{"n_kv_head": 4, "d_mlp": 512, "norm": "layernorm", "norm_eps": 1e-06, "bias": "none"}
Each number is 128 + 32 x the weight over its row's rms, rounded and kept within 0 to 255. Layers, rows and columns count from 0. Numbers have three digits each. The size before them is the row's rms in percent of the matrix's.

# layer 7 attention key, 128x128, rms 0.192, rows 67-127, columns 64-127
095:146113154124140186102120125144134076132064093122138140177101111110149080099098150155147159174079107164069111107169124136113127110149044151137151123191108065164127125175160087144134096153127175
097:100085116141121204088097121130083085157160126180148123099111112118135113096201117111103134076056071135131133115100171073119099113121118122159161122132104087118141160085124134113179125148192156
100:123090202093098119162191113160153150129103125126148091098208143105124087135100155133138120090076077180190121128115113122105100100198141138105121139122138136132146117124150132106188120137069118
094:166114098176119125093117185109091081125088145057126115162103173082168139188091140083137121148077163097141126191101142124087186087179131094122100097202135161114117163167086114091080146160140124
097:110164087155113119129166142129072122104135085111099110118160116116088125201140166099098091177136089144078102177146107133148155162057166183142157149099138106155101150102145157141129128133122207
114:128148120098087104097142134128163122152092101182144085186133121153128164087158123114173116123101118106190128110116111124193131139171165123119092102175142098078146108180120155050116105137088209
099:157097065133093083134110185153131182153055204110167168128087122157096128179127103136070134102078171166138105148106202194099152140086180145147144140131130069082156138125119134117193118123198136
109:123115110150148137126166166086053106100122177163137180168145126113135161121150098099127097133131183114102077136136159082148098120132121112173155053057123145117125103085124016155110122126125122
091:078085112074101126145165129129170115146091190113160086150091100123114149120105099114172115120116143107146109156184139152198128138156128072118142124094136101198127124123098140168128103094114136
101:105154164097144101131171092149114123203146122067110127127114102090187138135181137177116112108017142134118124114126123164155147091123139156141152155116122123151185096113144073171115115132153098
109:193116096097077127148082144124123067158151113074099154109135117171125090188107096106124110105150144114079121151142152118171106154073065224142149082133144122174152178124111093182168047113110194
091:092093146143087132167151125112105171219189134125153110085153134124169167103103148181119156198117160100087134091143068133104122156154173096064099090139115120082091121117105157108112106097089105
099:085131139163163146102129183130163138067200118095139134156094145123162168156126160141173127118128158100111168107083131138135196040199080114153153137129129107115129174174090148141065105112093129
098:109168141070158148074144134137149085130146050100181104099115095128084115114115104145126160188136121118103156173117099102107154122113163154146126099079187154117158147074128130111162161119173167
100:139142102117096157066109129136112136090120152057157154121153104116121101142122091148082136083085155135132087172178093138132119167105070140117151092102167078153094098157087118082176137142137057
093:135161161144141152122146108132159122176145118078091142189161106119133141121148139136095134159075152111089095119138185086116094108120141147186155118129111148086142154124122124196136129136173080
092:104125147127175130141130140161073099053125165079069160147118120125150101118142059143146122103157106103063138169086139129145174130117132101195129159221152106142088117120148109092146097116115132
105:161109117096160131121141137159121092103086119092103108108131174151121111116142130100105120187107100131129160129112142120172197074183144138112132128168101099116218129094121186115101076144085145
101:124123103166190075168143056142102095123134121108114130110157130121132162146109129067093159122120133190125119155187141131170140078096153149160126156154197135145114086135121126219128124161117142
092:118076146161082107149069125094201107096139159128153120141142141148137100169071095153126092114128043127136166131150136126195099101109168099164174118098143132085184119123125140078105143154123106
094:185121086111138166161087135166194086127091130132118119135097117127098143169161138167160106113160121150133129095197110154114136114100175121163136159102085183110086150142127170104049152144139136
094:184136176113123128107185157144114091103194129159117127112101119176139126110118084148127195162142111080142153084163095128105111077110147103028077126158122128135131153092129082222135151102146110
091:145126139067174132116194114138126135155124213069090170119193141222090068112141123178131103129124144122163094114139044105081086106125166103149125135160160126174122116128138129142089091163116159
091:142130129140078086101110119189074080089166127130097150146125132081124102099168135123150163124102136104160125159160119129120162146139097101103080139114112161106161154118194112073116128132094106
100:134122164113094094107093131145109149092131112100167115124093111116090157130158111089139115100132218151182110094136154153144093130195102146117109108161105079161202138131095117167107196041172148
087:141152115126167079130149117129107166168118138187122129126103093139136087189106124136108142124066125118117130115092056092122091179159126129221121183198111065116120116139142204142145135140159080
098:162164102151063125180133148163174144158070147115189097123125146083150097122125143119151113045143116100152081128149096121120132172143165161069172147150137150125105150071158158114125116193167073
102:171174102125148103180107101108123162162221143139086124140130160101086180201141145209096085124138119135136081175168144055166090170176099165160162168135093142095121148162160117148187172145132189
090:071119162195130047154113150110119159171135190141104149178138095120134136088120133108120124163109082102101143173177141178148061132137080101108138102145148126124118100135134208163126125105124099
102:181111124193115150167127118101146196124137061168135095189108097140135131143129162140168126128068120149133175151131144146095117142095055174107143124102109110126115133123093132120047108169118093
099:132160100121196148117123070142122167159160155104152134145186103063194135082149173116113115166144181147143108118133176121119151127098101112129069112157062146177106156138117102182146106108059135
089:140108083143103130128120168123129135119146082098110182134105142087075143146082063157071178157101126164150092056113142114084134222145120127083179144135142100115132105138123127147221171095193155
102:088128060099077135143119142102194148133139156116172138157091096141126125079149057122115135116128161121111082145083136079163081090153109064143154136152189165137112093142082149088135128131146111
096:133175162096152191146143166154183080179110080151139152158155129175046091122102067111103143136109140171131093087197112082160118140177105099128127106199110155103094151173085144097123112148140139
097:124123149105084094125068097131110087139108136090115105112108102190126133102072106095121131123142148088165094127114154183201172174165189112139098099076115146139103158144066061107129150154143143
109:102144156166145120128154058102138112098126127150130161115078074100144162068142096118078129121110153103144124115121132105138121098043108160147148068147138099108098116061152138180089111102144132
100:116149091173117087054076121165179131117124135111142104128106085139130118132165133153159105139104100113122153099196127186169062229122131153103135123123101130131171144168110103070126154106169156
100:071125184187123110096115141125149148151107057094122099104110103099131063128169124089175098179097075148182146124071153140159144108130134089084155074088218088089159118128105143138066115118192139
110:046169140160142160158184132134069134144136109175135127102141135109094120146110130164097155098103120160134121187142119168142123073141133081075163101145067150168103071118111086181136174116124189
091:076136108121201111149133120111140112103153124072138101144127144138098195095136122080131101110133117136147130048123115102104083166211147164106109105103160123087107114105139101122180098155099163
083:058060163124084153159139126144101126136098172034172111141114172113100087115127135155101112128108142145112115133139111055131102144130122084147138160122111127167104096164153154050162125122197126
096:119141149145121100139104142126140124085084138114143129146135198083146107060138146089074150156147140111163165158102160132128156117105136100117165121149153182098177154180168087052157174129136129
101:137178079147111118183097159148121124100131129080126129144103147116156187114140086104148139144139136094147198135099240133149156070132206108164145092101107132129123092102101071124097161109162135
102:113093109155141119197087146122159095096117137120182142075097121121170056141176125152077114168108192230130136110070212160155115141187104159132123088135041195105107108100141145088148104122131131
097:135093161132114151123139084135092174175137127162139107157116088157168091050150140158166143142124160181117172092050122122124138125179176107110145209151139116113069122112151139090129121141124070
098:147119165162149167143123123176122122107190111125104114158107083100114118139122138087148141150153152161191175130093116098086177176083109087159068189150151097071061183065112132115126163157098136
101:119111137180141161104112135127178119094093104125152110133088088138162162098164122184136153123124160115120045159100080108129128066127169196133172136094085138153180152158062162098124154156122124
096:098088140112146104159158156170146108120146171134098101075175093156179131145155119087144093154184139172145198110102146126128149114149113111076067147095156141087104120108128073152108114108092145
093:172162150149149140106128130063161185137102083182122111089132119152133146155112065071168167133191147139122163159114182134146134135134124154148097113109106154143121109142106177137142141102133154
102:136110125116199185133118179088095177166120132117122149166141132158106124129089092125103118103097124087121101144128178175087067184082190125093134120132115141141066136166064142122138090115152125
098:142106082121129067145111126216136099125114140125141069047104118096149101131070130134100140073167119103114146168124123116161139172109079120182143096164081108135140156080115145055128173146168144
100:171170097156147187135114149148078190137083091185095158154105134111148159107139116148110111084139084125157108133132165090156135111199102107174108099105128114119163105157069144114146132094093151
092:164126112127120173120109100100181123123098133128143106074109147159145067181182088056164184155080103139141101085154114140189148128174126217112101155102157116177133167102156150032123161108103083
107:094062139147079033100153151148170135155058119098121068111101125137148136162090184128132141177158124176173107124054145118141119105146178163151089102151088103123151099140114188092115092104127152
095:154141164073109109138157112152111136118165118095147145084148194151188084182162145147126154091167086134143122147151101110053123113161111143056102084094144082161159160164119115179173130148142127
100:134130073155111141094116150164104125090050161114146145117191118148112116127102104079143093090128169118131164160075092123146151148182123127092094141170116135207094120122105174023115160112119141
095:094133142132172109154127133072092119140206154134084095128092100065167099111102134179146152123078129088028182176143130139159051175119113145117126127081119131136130115192140126213174101117181169
089:127107149147179139091108118100081176139197124152104162111114115171130093083109132166161119163121151142138096171140082059134155102084074157144183203128165107101079126151148107150064144119145127
097:115051168100131195063169113125166135106110151140109113110147141120104121102105139155188107129146170135084125110148129120144151147140125071113099144112185189161148160079142127125134102131093109
100:206131108128086093097095089065127161151149178113169098160194107127144125135173147100118134117107118138135113092101082139166145174161177088187164115185132115144128090130148097161142122138134154
093:130128101151138127103175118135047136107122147120163131076119147121093071127116146101194081120119126107084113138206152132084118176042090152128180171110137148143115100124121150143147161131117138
# layer 7 attention query, 128x128, rms 0.199, rows 68-127, columns 64-127
089:105173154150128109183079098124125137143082120125139108131122105128130156158151135172185106160145105187052090134157098147161073173077124180167097088180145109096154153201088161127119090110089143
095:146160096104120171149141107111147113095144126116123173131109122092115078109128108152109125109140158155115133101108119117177099103155122109165099090025124144116152123076182107171170130088089128
098:072130098083143098167083121147187116131152133111077146099151123149164157088210112163138124102221097150105125104197113108163192139077157150156123108126100097117142047123126175095130190109145126
095:106124167180134153124151179168123096133128128117199121123176109057140154144100118072099149104129110086116092082086125081169126130110122119090231073127148143115163095138139134087125106115123098
097:138134128082108163106162115105138167083142157146133103099140099128180105143119093119146127066137161155143137092155145181154102151152141144181124101142113059158076142091096133089136111100175179
105:123128153117124138129136180118142132162168124214164111090035155134150169153125126135164102165186104091118127124087078147102126160092104103128136194117087105092110106117089132141131133233118151
106:153169114127146070091155142182115100160117173157129122114126141141141083167162150099102071089129071142109084177114177117097050115156129121148099113185102129132087074186096166118076125113082168
088:129162070106138178088199127120130147116146139127146125095123100106088119167121094180122147144121085120130126099070082126145206131138085177126154146110165111100103081129142164124114133123210159
095:079106121134165198109118073138096137117145150119089184136124133162136126109106102138137150118128160132103125142139113110115139142076142063149108094145113140070120145191112144134083118134145193
102:163124177115225138115168139148092159128101113103144161151147161165097073080093170126107139120121082127097101135036120108125127122104148135188142093141129147141087139155117172134134123220138089
093:065204099106139106107137098183131140108108212161080185069163134087067111171146125127081123116183140134152136112113152146156105146168056093166134121123117095102147125098126101139160103092191149
098:106147138161119114178099188119129158093102172188070195179117152152168129077139140126094107138120127118117163090135100162123118165069115134101116108102158144117143088172085144100141112152124113
092:101074083082107153130162143070102083078083126080093099124111106166099210130177068120132133104154122121207112109121172170149072141147148036147193107090130127165134121129082128111152064118122154
098:141151128123126116139141132110151061122120120143161095086089182105121173171132181061096088119105050162087156160149124130078135132127204078106128103173052163121157133170118141134109084132151112
100:083136121118174135102077208192104083181118068100104210111143162181092157132138138119151100155135168085093126135123142094199145137101130122118088141132126112126131062085092133117106182137110169
087:138127142145136156091162155085089094153138173178115129108143137195156144091127118130074120151108152167148099133154100042161148143112077143088097125079166070166158138210113148067072128146092094
104:130054118100153138079178115098121148102148131155165130119139104158118135190132101089144194108162138114139132098173152159097165145110055134117121138115129098078062134091174116101138112107120120
095:122085129070109153165109152136146147162147186067100162073161139166154118123039094098141109141113117096091126195134171166088131178078098137133122162122092130156151155117072165095152134120118138
091:166131100152117083122155113113141148090115134184134083130167145109114159086128094168131119166073122058186095147203118138111173107125138147159150153148153168150106076110168124098083106139067095
094:167092096120095113155084082117109135115062123143119174128107126166138086103136082087079174136133162129181093164174106173162149094147070110098153182152138109144172096148125121130119173147077114
090:092079120153161071109070165113176093157107162112092158145128117130094149098077163148103075106135122132092129153145136138129122141155162170092183104149122108140090120131165134184067089079137137
097:128126137079143126114168116150068103150133087162155192166098129125118110109084097108106153155099135180110149132151094157167137120176164100093081116085116095163120117132145157100110141084083147
083:168118105169140083166112151095103162085109131172154214100127150100173158141071140160084152148154128106092154104107142178176105108149104115140103063192129087116080143133096116101189090108141129
100:212109091088126141079093103085159113105162097148140118111122172130134087129143175172156131100139133112116135115146096107165173189186121098142088116144133205136103094119116098124201120168109161
094:079118142127128135086105112114136146114139078144103136130084159099150217123076165127139110076155103190120097164090096089185179139150103118107157070095098112074103149143105142105158090143135197
098:203089153123128140131091144096148123118118143129157089094119149108123181139180121135126179176161078059135124110145104099089147068144130077111133132111105165065166166128072160121116232096133112
102:095173168111147107122102159180041145132133141138110174130135071162136084077155104123112116078109088104063136130089119074117123180103119081171148073067124135159102158089143085112172110170085125
090:190149156069109121092144104110185147096168119144104119128135078111143165130168136096072118148172147056140157147108130122142120134132123104148171097163090120172115133138129119154129145154157083
096:147138058202151090115121111139115169125150096028126108160134119122115144156106162130131158136064137180112154173151144136143084137089168138111184130107140073147146109098090092181103129163128142
096:127116139135140101116126101177038152174121151096127196143186146178131102138142173062080125189155125059164064141076113124117129111122108074176120157152097135126129100153156213175162173156078089
086:125152175138120118125119113144115081115132114174097108147112136129140130051132109077113095142153100180121171119078083214132204203132165172111213104092108120063129145154144087137099135110145194
093:069110087089151210149139108120081143113087115124143122143080134147140146105157048130096155143113122127132131099140107158142135165103166124099095111119141173198135150093120072142139151075144096
095:077163139125143227098148136092139146133093073117105166138160149110115098067163133122087133147185218188080071158146118095164097095161133072110116147148104127062123111138157135114123155170093107
101:116162135130047120157082138084097131091109136087104180122107142158137141151086125161145149080142206113138185150122109168169177107129084145110098166138132125088063137168123111093113130157139128
110:119118126153137104136063118144139191088080187133094144173132112130093150136140139100063086171162095107115109143169143135066104090057169104077147085130130139144125148123162160142116164098173226
094:144143125177070115129153122153132095102101132096151094121129109120147151097134117134152095145072180090113123115124148137122093124086157118155189185143099166090149090174146097156079170187141102
100:137118183093156168141075133107115101098095134200138117129123094147085093125106098193128152139168130109121117086131105204084169116082137142149192154092144081121095100168094138160120134147129146
109:093139142116093115096127159132118074154147159169135167120188130155169150121117103180050144081120119144141136191131072157097110095132088118118138083117075033095180131139149167124109136136119132
095:121142096144053149146162134124139058170147131081079145132158145084123082217093133079132142143120065114172171120131124098117119126156134142130137085125159174091102073140139118144126182098195142
092:048132155078062206084134160125179171160079108084158133188147125127153164065089188103177150183173133111177081130177164097109089130144088153125122105109107172130184173118136083102095061064126106
098:105090174091154180128202096039139158135095164148155133095117143065141145083151132141073139198134156124145180172111156124123173146194116145136190166139132117134101116153156057152142140150149123
097:151091064197166120163050171079119130064129152159098169148095133173170118106155074154131158079111164101128138120110125139212139123067101125162156153124120101130100154151138147149159155101211070
094:130104101164121118095159145145096146101111114096146169093124092180182087100106121102111167216102123099115129141165151156140157210146030196132139107099114121118074119103098092121119136135097118
093:103156170101111118158114092121189159125142140117089168083083092165133120129142172123129118167081138160070178137145116156185186145165143186112124150157178176121187161039122132124121126090154157
088:102139144143115141127174098133139233139128146106100086198105162109108137086162158168151103147136186161194113147174089140161155151147150174113155101147138112103122123156112083133143151120115144
092:152105191151172130122178129134179114102139119128161160100122059063109111116172153193161166143085168069119147173126167131158114102132084097135226135122091144162145096141103103103141144110161122
093:094168138154096089127149126132127164131150151102110151044187127140102147149119185142115098026206148141121165151151079115162107124118181146147151115098165187134116153101125098128171095103128136
091:107131096139109141114113075054081140098132136190124091123156145089145065094145070104178171146053123107122091172108123157100091139132098157195186119170117159122126119126102157093110151161114153
095:151112122081143127114167200093092184177117090133081124171165112139187112102104129158140148103116188128119197110125158105099089204146171084146126149146130036164136126157109137112164143087139118
108:198077088105115143141163159145166107131057162127108081058123177123172125119137152119167141130167172144152156141177087132174142138132052096116141136117120117125089055109156126131080172142116142
097:175117094129150162176103138097115122096113100109115167118174157163119159155114098146111114163145102174099102145065151097177109101136077104204098141105142094118106133132070113079132142109146101
100:139132135142172192214189146121095131104101123115131090114141155126088059137108134152135139156067156163129153107150144155051139100163102162078129149081097177141135133089103206156150119120101115
093:064077101133062118097082086082150132140113120192197175107083135115166126166100108161159106148118082162122165085127157154150109122118126101184143160097174127132113131111117163144116103056135132
093:135116084103165170123196048158153147176092092145093128075111098116169067125178124046106124090140091146104173087130121084122123071111131100103168174106115101096149094118149151140163072183114119
101:166102130133125139178174081137136103069144076033175148140164147177111071091136091116159180076154135178131164082126147185117171124184106132124162084153115152126147141162089144116129119085147174
110:126144134124154140166077144137144114183125159156099145169079128108178156176091170139087080130115071089119178187095110113127116158173179093139161133127089114140160160114105143151097106168134135
097:145143114140110124138115161137077151123143161149136120172153128111079148071188148113084066097119142111190061137093135086119156152091143097123154194169135065161112154073131099152116134164139051
090:115126138096097147174145126137088159143155135126124166145129173126132153145163107126159105110097158179118031045177145149101134134124118141118175151133135175161117129074065128189081136117128159
092:113099141159098106149141091105120142154101095128117105126128168157132151099029177125127115121054131108112184134167128153127099081095159119109110157124126110102178125134126145106096135084126100
096:106105133156144134148122133152117116137141099109144158133121140100132122176151165153123091062100064095124101161138106159174135138099119143137187129148157113136101161115119103097155147178092097
# layer 7 attention value, 128x128, rms 0.168, rows 64-110, columns 64-127
099:097143127156127078120108138122090203159140162164081096171124180140141135124060143061158132142180097065170089198163116126138141103111087147131078096179121122159176129098111152157135115088118171
099:143196091192108142107109120118084126121073112163133136142138144188120151163108083073166159090116123087154105069137140121132189124144168114082135139128141039181180089154170075131155074134080120
092:163120100167135162110109098150116117132127116148125097140159151074130086084088106117095146157100119135192188124106159101145161119120114102102104168137152145114167174206158101145147140141140204
092:119191120139196123105142106114119096091141152132118086128143099059131140132131131230157120196144127106138157134089091160117160099145142074088117080118107091103107097144154098092181133152172102
103:052212130143140149106122143138182176083081123151063103097065159151138157153181163152079111128121103110129154080129137067132168082150081121130108188134118129196155122158173132182117107137112178
095:090069083143176117195130073110141191079078113095103143146100124090175141120131150113110149162035119134176109127124116142146097127111147172142159069146110091085131110125081069137087097186127127
097:095085152138118105100104106115207122123069148108140194168127120171171131100108092127067123119117133188156144128222149121182113093122110154168177095148114158196182155119139173099200089103113103
102:245128093062163152113141166126112174117169044199111154151180168137153154090145097139123163111130174154101171065105106177131105110110113078147110126118150119146116100099129095149094174130184150
099:161134162156064170126179073137130115145122095106160140147135142159092088080103135041099118100173140104143097147113119141132063121108179130087092085137098211139131117158138097156121103109194157
100:040148170125188140151123142162104129152157134113163145115128158166101164131087117118130169091139139171155112122134114105122129100105115078111224150141082160046126139211119138087167118158074129
090:121146128138114170212157129114104043143137156092076179151118118121098050154130166082114100133172106114164114088135149122136118138062170173120100128138158168112116136066158149139131172119098112
089:146121096132099117134137112113140131083090130141114073158131132063136074145181131078161148169134135183118100130118161179158110121095133168156161149164147179057112151161100162131082158135091116
096:162176109151088094087147119147127108131173129127159171148138123172128098133109140087109150178106099136136131074118117125117135158124112101187092143142107143119157085116167100158155132138147075
093:064175090198162078117097123132146140137150125095141207129109125132113073140165141119119124101116160156091148142161113118154139090160109156145096124115105118187146149184074091097133139104054150
086:122168096116147160134068148149104065115205064144164148090153125140145133097128155129156083123146125130170128178115142158085135113094127119081114107083116139139099173115126138128140108117096141
096:075148164111073153121115158110145166140173115167076123109157143147132168153081151129105089140096093125129187124090154133151089128061134116136114177115082075116154153025095064114135111162122156
094:090116103121128139133169101153070129119119131132174085132066101143121035222137146089119123155147200080128126105100108125122100129126097180177104128191119064112114149138120120130130160128121107
095:044179099159128159083113146069110121115093105135122123110146155154096139148116135115143092115081097128073132096127118141137179085140117085143094195069104149192158169092117144137080112116117081
082:030169162137169139119136100142106187091127118125156115070130032115142117169169139102127070145153122156046141156177145130143102115139141111152159172098047141158143171180098139105100105096128137
104:122111120122109139080154115162164132150107065072146138167109164116132116148227091132130082119085190111148115134154165159130179155178142161124159118127149119120130085110137167164147095117154137
093:133157129149165140158117144022126079195075166182106113093122102124135132110109091156136091170066126122117128055122117103096099123121130065148095109131133067087161105092117120127170119086105066
098:163094143134145091128133137148193058108098164114096137156114108143123126081140091194086127114148146159150123158133084120128075110128134120071139149130099114147093133159143176157171082134119103
100:098133105130129201093136092146165129096167140121158117181113101050155118140139153150100100065117123123067156124106147157078161145170118095197141123100181157111129127174063124144119114150123231
098:123130113115090156175137163072119198096181132139144119184118065153150096141053131156129126139086086068182055138082165153121103112164082080125181100160107132083162165128142043146144157147176184
080:178116127115080105127213114081132166081122156112199162071164121135133098105114105196140109135176119081183139116136117118119105143132185068147172130191075124100128142136138143145095091043136177
096:104112116172111078107154123180081196165101184085124147135132142090130151083187151079116117156103121044106098147111149134164150123157140074152110143108149078126093163128169124174175119160116043
086:150119121156175144042139098077149096119114070119139144136158166146123145134152129130147121147058139122107118084127063095142124141106118093162122158086108133143146093131112043110106146052175138
094:158129135102160158117177138102096133110095130093128108136111102165110116119116148217130127065096131112089142224066135078057184128105113150150058139085171133095120096079115140122150153144155086
106:146162106139119100134148100145116165175121071067163107133163172123147159140159113145127135131045111159137153178143103123098139124137157201106131154135078064156129151068177143138152113118111193
098:136123143140135135147088139133164132141143188135129099238131106153137072132075077184153129145111132167110167105101104042079160107107134103192126128128120137126144118142203142141155106141105097
092:125159138092152079121100141156136126095165102112161110161139092086097111123143108140117149144133175097185072122148161121087105071139101148113195104129117148080145177154125127136100114201115146
088:117157140087170091135161117150139157180130168163116059154123146125136140110105172121090119106216133187112096127096111200115139091150186100085164115147130146090107091172143105101070141127168173
098:135113097195101066099079104116155117179124129181144110108147166076078188070103084138112080139086060203141171131172113093085151129123180112146106174161094100169139118112123147117144146136149149
092:151163107138195107115115083103164154109074113154085151074152164124141146116114163121131101133119068082129084157160135116164056170150173098156112114114159137147136130210089092122100191140166140
099:126077181088103104114130135138127136087170117124152121160142130191132102100168134161187174126092089135136160107120089180089152140094103154107098188139101166102148131166164093152206132154141130
089:134114145077157116148067156100113135112127159109156134190161122095138128126132123153179151211152143196134166092166108127106113187099181156099171097096166112116176121188131104089150208135089172
097:120212080171134145127138148192185102087155148148078128164177104106120121124130135131164173095130144063108182154171104087105128090176157142115111148166129107172147135199104144106174106127142136
108:119133116168115149149111129132174144082088166141096127158098107179177148118101116162138084117137088090148148120137159156209084178127084141105087114135155090189151144025119127129174072045111115
102:113078113128134142168179097125082143098112143091148067087103112121138073188112088103144127164117147121091095076178168117084163151103142126132127086194125116113100155163074099110107179117140127
094:062202097116164157163093127120164133176127178161139116124106093115128110157205139072156068139111133098211113123057152095112147131135120109158108127162109112161141070114151097105114086068103143
096:061111118165169165151094092140080191126110143152149118129130169170078127102118159160122108120115120097173159085151115096128156159167102150123116127121132174140109096178070131123112106147105096
090:120166150112139152155139143132157182189118143190119118163104155137146109107159181222127111112099161142102131168133108111084102127127149167131177173112178103112182158140057052083123120073105111
096:050160145107117119198167099126070094101074120096135138175113169144143154101112128165080092117075152138111120196108151120055126086132110202120160154095098148164125153116133147135151103173125137
103:156103175086100155127067108098171161107140118124138135099142114106183104215133107188105164160175139109180125153134122150131140137166123185097122097086084125139072119192052203119147174095105078
102:123093121152125128136160143171151165182141129038182091140106127087117172117099140165110099167138118101172097167146102136117135119155041160110160078110147128088133144099154155118116145156106138
087:203169172147128135185092169163165151137127209058036168161103158146123133102177104151133111109101164143164142133168147092138149061108134161129077139150163117164095126098159121122110126116113180
094:140159115166126167058146123126127121073156113180181141051154053135123144085088108201152114109140108175076118097193102136172144145131136140142122126129138160128119094178139086152169131089134111
# layer 7 attention output (transposed), 128x128, rms 0.552, rows 64-109, columns 64-127
097:098158127116093168131140139145143173133109103143114090101099120136147122153140158200179111092084139143165147145110166091105136130164131155142124139110190148134128047125122158100133092126137107
105:118141161059173105120106100109138239100163154143133126082114130091119140156127166165154112172128141139121097141107153145099121090132102110128129171116107168092121194091155139124117153098127116
099:114090065082155141173177106132129117149138104123153117117153117132113165155206142101180218128133142188092048126101098142120163118130098145120162109135148095170167081103095181117139146122121096
098:099123159133094114122132183143085138172119167102115190159095148129152140128148146108117127191157166178114148128120247108093105088065187130169178170096153146118166079091138083140142127148120135
103:238119072133135101115128088164149166097189139175150142138129117160120111089081153102146081140103160169074164209129168110130071171125158166172143149148158107118100088101141161086096148136141135
095:090161191099137152115119109087135110152120157123081135155149135181118125123125082145133112124213162104094119102111152070134152107118116101100123102173197152159132179136124168100141137079160132
095:178142139192157123141084163122119103133167168089145070121159134101105130122158115152194120131177139119076100156105192191118192133151039138163104109165145151142104148156110087194056155145167096
099:038052084166138141125163059120115130126116197074089142137125128132074112157089139075150138187102179071184097155122107064119153121152109116146098140185104110105104103137140161063132124137120172
107:128145090125134185161151125157147158077131151121096111139158147124204129144140096165150150141096087098141105073155136109121221099142122112086116180073088116116106155112101088145126134190057122
098:159198140087135190138147136106103149178135084092121135123122166116131094100130149117114084129147078143141103152156130179105187159113094135119135116121151136129162138117174093181118147160145154
093:078141057154131065177149114130097132083056085155159108098170093092107155135147105162074160090113152145090109087135102166131137114167130117134188125128120128205129137137141102151104139104103150
090:119166136107118154166118108136151067201121109105145122157099143131080151145148082138071125099179103084081132131118079067162098108137091105112124138116110117179115137142134139131174071101144139
098:111141107147154184166118090178103117127135154166093078171125094050149155089139102111124114111110194088123159132114165159096148009124103155166155114111124130136095146102091158088108116174149145
093:169122156090079165135123095091132112099181129132137100141162085099139158126128090131138110153111072124168075106120149157102085087145088143127128077156133073052120105085139107201113149088146123
084:139145145172136164194156155153118127082066191044181100147094125135070123126084110114090192106093125128142074151122088129148147115130162153136133132138120101119187111172159113117132106096145105
094:133085106195157133176125132096131144080135095102102163155125106128095152078131098094150144177134171164114088151139113139115150123213150152067136119102162120170122123158191165183146075081123083
093:131125151090118106125101095178203117118087136115126117167111143088102143130062152205111104133120075156126114142153160137161101128104143128103154124128130190162168156142126139070088132078088096
093:206118095144154109173111097153079107111126163139132139084168168123085136093134121123131096091132194100122107107181143093091105191090087154146151138212104138080082113086103128129141122053161148
078:182127124131127171100071132149120079157171121176150160210121172121068080074142100092094130109094138091117127108158136083101147179111084156074098143179125070077121090046151145129139067159124105
099:127103089097197156111086132113094138162121148121121106106155057168100139134058114091111147122134071171093074073099117049155119145077127078145087145124158123106089185074120106139162154142117099
088:134145124076106060124119082220123143082166154131094192158154180119160131076168150080120104133156133083106064129085140147121144113141117142094124109124059117141105110152125113139090144086149123
100:106146085139102176128051117133157131160138086118176086095125144122089075136119121100159096124123090131193163089120085170070197153094150155145177135075164086088112156182063091098137140150170098
095:156114132147104083089146111098138111181057125127157115169099108152148165126145096124137127160131186147138096128118154090196100096196171162118114142157087132137102116048115141098143130143109108
093:134152136056110139115155110166136142125092124151083117078121132106113135149133094165125137107193191148152150102123058139102153148122144152097095150170159110150121129115100143084156142155150096
080:145108153101167130117065089128143164114144125091076167138057136107167142153152167119100137136100134061135178133114196124145148080083172152088152125092166109069134168162096118125181114141115083
098:154095113109112187159162114139124138091154160138106152103124176170120139116063090173139145139139127208100089112194074183074096150150166117134109112158144154157135122115077097098119134077160152
083:108152219142093128148151089140122138191143134155105171169070132110157097109163183122113131180100173131109142124131146172123080120156074150130117169140139091117100224082143165092132177114136151
097:045080076127105125099150154148166126163128148138165142088157188065129127155154116095112143114146182088131148093181098155155150125109114149119175135123105117122146094163125103189120128117116146
112:123118104148133164091116141161122109103156203122133117145126128150122126120143137120123120108194161143180057099105072076149143143082104090178124148081187114123124123124147154135107095110188107
086:129116110115131132121147130151128120084118094123103118089148145073203157106196147086130123127101165146127124141129112166152206068083111126121149127116176122168113106140137098130093126137110156
091:071136159108079145132119171108188111101148136094120100151149157194186147145137131151127101133168133107123122128133161149195115105074197130111161134127145113102108121142118105151129144144208152
088:139136094179102130127117139128111123091120122153154183137066178127121112097175153151154080163080076145178103102163123077124114141146195107179098147138149129146140098071145103040141117184158127
097:094141135093149152141200120059142101079121103095150051178094085122186116124157157110144148120139182088186085124207147167135117126169116137114147047067139153104089139128142101204092121149155133
092:130115163135115113129104148125136138145198145115155141164135116076066078135152117072117176164144129140130142110176101121119116193098140173139181136069086095047151175098165126109199104138103136
098:081079087087148078101150113107103124139120228136105131119190138126186171179132150122160139133183159148066135141131097070185149155114114101185130110171153151198088160127116098095083131151150150
093:126148088150192128092122112134102147133156141100100081114157171148216174113120105171067080102109112114113132138194170108124149136147118155179094099123116127177107056132154124136149106134103105
100:107092144128132134079131125134114190097116096123133133131051146100064171147139118144152115141161132201143119040132117167113145218073141141129108127111120148102140122036126109130186144112153137
099:118106198152125159139134063158146063151169116122110157098134186137115108093199102086130138136116108144133128129120079107076128037103110098135164109147168118076097163149092142170171194116169104
107:177196139125095081072127094145123156169150197091139151098127146078104107123153200089161093114108137160131156160082078126083103121091118135097110179110178125112122108158152148157128075110046100
093:120107134162105103108118186130138100097144128100125170181170186149129150116153123157167150121170127181081145179103125159170058193102159094086205089144175068104126098148080130127080106157137152
098:220158153156149173138121136155147086107168148179096100132158159116196131110140090126135125124127092149136124162115110189150149078138127122115104145137118100116131213122121176136157155163118123
086:131118064153156105109157133107159069102157147081100138141134143141084127126134086126078104130098104161169106075119134148151191159160115129145084095136052110159128142133132139159135118117133096
106:157087056132139130090160150113191106129131116096164101098066099173132148129102181104137186079161103133135142113141104151176139177143081093159120156128114148125113087157101117093174159110187131
104:158115084132162097095123107169162139093073124106112077124136099177096141098168093113169100133132107123123154148154093075097110154083167139206142204144143096126086104087147098196059089130137110
104:173153076084130081058118125113137145078135166207063143145114134169132106086140068087161136120100109112063201153157137131111171174140169119103123177134105084112075142161098127132109091140094097
094:101118104129132147119118153114104103120103035130169170136122112126063061107073109142115151111104064180140137126115090117088078157171110099060135130110102157110157095199073090143136102233129096